Each number is 500 + 25 x the weight over its row's rms, rounded and kept within 0 to 999. Layers, rows and columns count from 0. Numbers have three digits each. The size before them is the row's rms in percent of the matrix's.

# layer 3 attention key, 320x320, rms 0.0772, rows 41-61, columns 0-159
111:537460547519515470531532497497463510474458493470498473521523483508500518487508500523496532512494531483503451452545494520503523497510513498533524513502470510491494482491516486505543554507495547487497504486506532491539464487493505505477510507472451460482537464522487498448510474455494545482482494499479525508464491511519523501465486494492464473524507518448537533483482482488473492535541471422536518481505518520521495526526512516478521501454488439503515488488460512525499501537491509
114:496482523474482488537473517492484518441479522487496509512522539490433468488522532541528514515481466468498476537496525500515502513499553526488568517476465514543490511481486539500509480518518460476491518477501522476510478479481510502505457526491481529489453485511484517512525497488479527542490473533508500572552478521518428523510496464505522502489547466497481488521564516509586450506507482549548510473513531504486504499481498515514474521502488484505495505496501481465453484520496484
107:526474495465487503518488492484477501513511476510561457467484519507498515526509485491513488495503563474513486504499528525477499508476486520481501500528510511490561485505537491484474464512493565502516490499563537559485458468481513454495514565528509475513474505474498475519502505507536510507472470451497493432477484485520532529472488510486498543494473522508493508511529516515470477530526550514507502536479479487534509480501490531480491478435478503488494524497523483505496514511453527
114:483521488548502455529478509493547528458529505501467503535494466517525461515467554453471488494468493467504501475504481513506526525462540486485507551529521541507469481506533487471495496503485498533515481488498523504494486481469467512521481501507497524495481543481510514478508532501489477496492508468519522457558470562504560497511514486487528508499500472464488475523524510429503553507523476501543453484503502493509502505502515526519473491527535524439515486512490510491508516480456556
113:535471524538480515470501490488506472529472471525480503477514509503516537481498491483475501505459511488507514532495536469495447461484506486529516481524514525507507520505500462520455493515530529533503543496488498519551499483466543506511543479473529490506511465508487498495496535474480548496531473521526472528509493521507492492472477507469479491506529505527485464509517487448493483491499525481558488507498474492484479520546471562539520505495456496511525485505534518498519484512472462
116:462489490504514536517479489418525527526528494525527527489478531505500512553570503479489523495506498502546523558508538464460496488495477506493541542495512475520551489467508467473487460540488540510496482520540533471516496543519506496468495491478505486529494517496512511559503480491513492531494459507463531500486486524533516490496462488502448492503525499486529507468480510511459525469514507500507490539516474503494500488489542500500479481503500508491501489496523502487507503550514531
110:505510537491508526460500453501512496467537537531504443512485507470484488470534498470491480537495502485472448472506461514492470484507515517498503525485508465538491505484519514504519512541491467498510476452502523500505481475473515469471517510494471474516451492518499508511510484510495505490499506463500481502496553497463509495496496530465484478496522488487512539532526485487502494475497481489464501511472505488486490490499473505468507502488500527489537508486507536486489491534564504
112:523520447504516472469491494486487482545487467499543504520494526499502519557538519505515486517507496520447526465471469507535488490521462503506497498470517494525525497513487511503479501499511501429509455508534485454523493507475480499507491488503528498474462527516492483520498483498425462502508495550516509494496457491482507496464476525505509496473498504504504472512544524495488501492493474528491479544470492523518547555492482514463550482498516455513456473488492475477463534462503491
111:489465503542507505492505463513519526516490429474498518486499526482482496528488482515537500510531496487503518478496470517500478498535512491497474561501504482484491534495541460495481510490497520476474532520470536491501451499491538488543511503480484501552522491492514528492508487475476526500517495458492488462483489524485509550497447464524477511543500452499498528478507501508523515469524531508480532523512543473468516438515547491512492529479539509510499466487498443461545503480498473
106:462478499475467541480492517461507498521499479514496506527494521470534533518474494480555489527521511490506505506497490502536558508475489512482505544427507502494501503437464467461479490489497488500497494504510499531547549522509456518500524459463535460538528491506485541498506494459468500500463495511520507452468487506515510494519499487461507521486473484518483520528476506525478482484505519535477486478541521507512515494516507515490479483491524477541486487541511514495508493503491512
110:500494519525486539506453543496551489523487488496527452526506539476537469522506501531488517458527529485472478530452477505490494500450513527497522506478530494550518504547478523498437501522506522549542532484517489490492500473524511541499505488558504493516486500499520498529462529511515489471488500453492483529474499460483479501487495459523531528505514529506513510435496511466465508461507531513514544545470522498510499511503544535527482477474515494469465527534452504498473509499490486
109:501512510520521538498541504485490439491528488513457525511474490478498467455506497521468564494517491508466504515532463497511509546485528478494539482430505503473485497510484486502510515510480501508517515487491509492473498540499527533538521501534526489475466487514487485466511509478528491504531504511475485494485529504557502469466479502520507508422519514496488544482491546541481484491545490489471496511545515512454439471506509513485482524535547496482462495531487459466461471483496458
110:486504497488498526510502462509482528498476528448471503526480482490485459449514495516478443515493460535544496504465511500511490572485523472455473551485485500483531505492453456481523483460489497502452453507479503484517485480474491493479492534495457479515530470485493526503497492517527503491514479492489505526527465502523514544524474496516514504500511517482499491509520521486509527504475465507505488524526539503508513491495509471528485481511490502530509450486458489471453526480520518
110:530503473519507520480500512503513506490485483500514459518485470474517492481465491509533498525488496506541449517480501513469483509557505493476507479512408487508449500521513511449467526508518503517513497486469456471458529507539448473507487546473475477502505499468501480506513529490514519511559495487443532525493445499491499509469504479543475492501491487517518465497464500453514516502482518526438485515508494498490484482471479512495528485513482521507507484496483521509502456482482498
112:493470494467472482498541476531499519469557485527481480530526477503532499500446454479524471518521476485521473556467485480481509516474475501481504496438481530509505534529464514516502519553535556508450481525470465524481487510526480457498524496501511530463489481523489528433518525544474481544519542477494446464501494502493510545503460475495513452520467497515500527508517516509471525439535487494525482507496512500480510530495527531456523469546484493510479504479527483503520498479489482
114:483501526472520462502484452501509505463521466473496534486541511482495465484494484506496472502522509509509508494505499508452518486476504540474454470488504483507474484513470478464474518501511519472508502507495509471461482499527568501478454523505505497462530503492524524470527498460457530504522494494522517527550523482479497490503506522503489503538518493496520543516514496454505510513514473493499508506517517469501517551507508521555508549477507528474492457511466493526469448493510537
114:512502489510530517510520494517531554472503488505499494477545493463496474506530519504503519501450505580468466493471492527475487492511469498501503554456516538472480454545491472526540473509483457527522491498496505522464471525506520486517497525449533506567465517481506506491516498489492478482528506473489500514477485531469540496509555508505562484532470589481460497478491463483506506542497527466467504500510493506523514459478511489499543495516497494488487496480512474475510458501511504
110:496519473474532527500488508486504513524559529475526488520516513455500519525509520464498477428532440545539482530499512508514483512460475513516496494463485513514503479517480502494466503502539465509496483500510513535496473483429534524454516498479507493549454498530496507529531470516494505485490490542512464527509487554502480512494517470504506509492464480470507522513504487528501506524491471467490436505496489502492427477513512503542530469474516507495550515506508479463514519543502541
115:522549516515511485470539509505533527478510483514497468492531528502495497536435462472527493496490520481473488495505507516522511498450474497497539491514510492485569461500495491505518556490507492483479486466477503504478531483483452484478500452457513507490539492520469456516498525516464484520561507496515501509482498517428507480478532506486526472493549478462505521503522527451489481542461463511500466499511463509513483493498478495501502506497463514524477493490483483541548469460480519
113:496483469520543497488505462509539525470511479526481498468546544518518566492501544504551499507509500492518490494474503547482481474478508473437487494493506514531491498447510515518504520530525481500508533516513519540523486519531466516545495498507518539502483482508484493496469512478506502499501504534570500502481524458487530549533502445556522496495489547495530462524499475502477525473531503487422507510519502603511497451565506497515462497531470469471480509558552504541471505497533516
112:490458501485508519481504507471447493472498464486492505507486491421518520491484506490483505537515478549465492522483460489495485492486523544514494510532518509477491446460471523484497512485511515517538550476471468492508470467510500430500551505442499454504488503485515510472491493524523485526467532501496494531467532499485523516531515515516511517521463477523518476495450497510552478526491478481520548515501500466504521497519512479514512468498502478528491495472502510485476474469494517
# layer 3 attention query, 320x320, rms 0.0752, rows 42-61, columns 0-159
109:486464506530520485518457522545514493511474524505507534448495482505472507539488510492476455463503523522481458517478495476501486460537471488497475493479522494525511477507547506461533508504493464493529504503548529502509491508459479495506493534498518532491504493503459516486512497448505540468502482505529497522490532515485489489491497564494509484510495501499542471537498507555520490518509505516525515524521467496542507513494521500484509520508445533486511498523492495528475493524510477
105:525485487447459469466472493477486467533501492490492491464492483527505510502536507519478471492513512470501491561508483501502472477545505497454488520525528474506481487460485461478519510527501550513513534502502493514438483552504494509507507521497504452504503536512512549488496523471493477434492528521482518472502519494499484511489532491516501459512485510482553468507439437525490490498481458504502493496506501504508474470466496499496509527497494478515521550510474454522491505454559498
108:541475534512537494515498462522483521499511477494488564481485500534512497496481517497502479518513475515532512503481488496509513492442507468459504554480482503519532485511511521478490491534540470488516504472441503503540513544490504533498507483499510491488499441495509482530494486522520457496489523505494524499454482532520495490513476577516491560500458457507476515504482521491502517532486506519493496472513507453466510497511464519534549499468523487433502501518542490478529483510498508
114:505600500480514501504511522495525499548455517528479546491508499520466483483526495535420495460479532488532510546516479484495486525532523512501483468520491482526491486522546509484465471488487530520516509521519548483516515488491538492492450504486514486531510489519523490481478453467508466565453525465459521491499506514495452442463516503514512476543518455551518539497536515483467530500506477543496535504536464516528486508457471491480529531521504486505482516543523513507501507514484503
103:548500534533482520504529477491479496498530489484513454563528503562488483517482489524560420477499476490486471551485503470503499492478473521495510500486502525514522527491518490460507504482483488539448445486497521500515526516489483503526543495500511547514504521523453529534519484487454507460475462514523493480430526504512492539501490485479486510456522502498521544476495477480496479487498527517487494537521454475475490490474509505515453482514549474498513515478509531513469499518497529
110:497522480488506496486528507499514480493477528501501516505508473502509481480524497453539518525532461532490510478500509507511532509467496553536518451491509505536505515492505531466510507528541519441503479560491472549459489517505470498524513477460490487513527469500522478464531481467494542514468514488483486495483505521502511511487468536499553465533497470487512489467494494498510505467499486487555465508446524487504463555473517534495501486466488524538511509466546476506517506513536484
110:516519482493551466490490536469544509478524487497460471540480457500457454537512493511497456523525490468499466526483439508517504486520514492481472510505482506498488479502496472505508502510467518447451516448453487467478521458513496424481534512534506515500512479539519460517533526486478466512528470509524514486505510477470480475528501528520478511525497505472505514507536511425475511530519497524498510511507492508487490514497512493487491462491507503516506521547520523510495555487497481
114:496509493503513529486490506506453504475502514527516495554487500560515517539545506488478500526512519499479525503466523479539482487522518502525516463533554527488463482535509521528518544499492537500553489488470529491490478541466514515505479478506530523517469521509490463509512495550515482535504522514492447497494487457498537488554512531465526473518529521532520495500496533538530495544425498525510491484530510515566518451518507499531513518572521548470464511498518485514550492475461505
116:501522503523487497537508436476485534513493506491479444469536534494487479500459543499536486475504480446509501515541490465527455461526516474517487504560484479517504480542527497490528484498512511524525473529468518458503524511481483512519482496529491533479500519492494527464509452503493477517494524482468518510498529484473540499510519483494544506523448493500483498460527502526488530509456531519488468503476478482459523511442514548515473489491515527520498476462510471503520452490519506
110:494480529523516518497489489469485505496494441499513539463529506482509567492526509499477502521555499478499523483512489515486483482507528492514514483455505534499539519517529509447491483446501480517536530462485474516528548481537532472461520526499533496501482470474499511498522492554497517457523518503513487510493530512501505462536485506504543469512537520497483457458520493514475540512491473530514498487462490492518498485465453499535533505484507454516536491546520519460471494480533476
112:470479551492501493517453525510492431528532498519521516471464470457517501487484473502496453513499518504515510506535497483529488529506505471466498467503492504508498495454443500499500533512549533529499508485492501570504521482437494498478499461493481500501469517500482509521528505508531511494533502462479530499499512526521485528465497486492528549536513484491499485549549512500541507536498541497505499480512533529541494489513508529484485491472517509550482484453516489459471515476521497
112:486459487478475508503514491523483486497514494436540520493523460510518448578480522484537471511505542470493464479482518548478501505529472495503475474458499486530509499553503509544513492491478471508525464525487498494492522510526489533512495475494544501515511497480505496508490539477512465481490494501505499513576481505522537488514514490537538500473504496518551485482500498501548501480548521491506506473458503531506522496520534492499528492483515442499445462471471521517510492482483489
112:541446482435567530480459486463528487479487545521467479477517517557493498494506509539511504488539547501492511484512503488496532511483489493469492509465453458492519545536502462516486501484457494510501523542504478500460542503534514530526513502478458505506504512507535494488542504492515488489522487510516465466489483481514523526501505466476501521522532482455526460513537491498522471496493523507486488484526459468519467470569508513503470508518510464502445510542493501489490485546513488
115:522484462494458511536523518496491510528459528512509489544537490500487476507513531467529516507473505521483542496478467519472492482545509538490496491474486512503493458517509513498466505534523463481539546511518493517513485484519488479506491514479485531516496506477484478481499482528489519477546476460480512475530501504497470481485495491442527551516575484474523535556466503504502499479490517514507528465504453493473488489551522476496506468473503543509450515490523520455521470481480512
114:535535510459496463474473494482465477444526513546459480512496523496477454473525473546523512505507521478534470516496459496548440528512463494497524477509510516526496494530536493532496495527491505502520489489462446554480474490497520440494506515482520509516493453441467532509507516496489518518498467520496471479409470510561538504523515504485537474544478492509510487456475495533519490530509451502485508522492476456483483525486530479536499483526523511503463520449464510489465465488539493
118:524522546496501488487507518536505474506520479504502498520471512503479507449500472518497521518482501510527456492532542534491517493492476504502472497494461500503530481479495488545509560491497501533538476475504530467505512488518481501466514503459508516506474449521530532529459492530495490457481464502512529509492503497512488532574460501488535540506492553554519502541499522467564494503496505464517479477476511515467535491512487517517504495489495491449465478450527492538468503513485522
112:496516527506475518510498541461479488513481476503450537458440511527489512478495507508535498486519461473492504469472497488510516495506526560453522461515497491525468533536464483503468517487511463485502460532477514537521483535514544505476482456526486497529516511517492543488523497541486484474475542483526458491514551479463465493455482503525492516490504517499493505498502465460548486521491527486526522480474513491457488473495503489478512497514495451494549487521496476467539496474515485
113:530525519486525468476496500521469514481479477511518504547531529431509475496479524461504588497512491506495464510496487515508474493487531492498487521471510552480466537472502474496480484505484519508496531511507575547515504513535510509511540502475508465515505524490466522488509453476505503534543479440531479512466472507499524469498490499484548554504492549507509514494519508450512514500502443458492489506545506490483506524497486486526450488480476498511491449509505534478490509442487499
113:527514471508536568541427505510478502459495457517511508522530499513499470514544485531475491489450464491528513550504472512501531504472502472504509482495546498531512520539452516500505550534503487451516491487529520539480482537473507456485478474484479484480543499505489510450524486528515518564461495489489566514543475487501510497522540501564452545477507502481489527518487511488497469522476485521499465482491517475513537504492502484498498475491502500494545503477504459513493465539498511
111:485475472532453488489520543506514508488513556511488490468504501531547521490513508469500537529483540489512505467507494494458513518470506437514492513538499453479471489507540519493495482516498470467515470491469504479507533495486453537484487553525459519507492490506485571533555467464522494487458484488459492477500494496467515462517479499546498518495516463541515492517494481537549503479481471513508504523505551519510444470521497500503502473502493536510551475515492470490488505539445485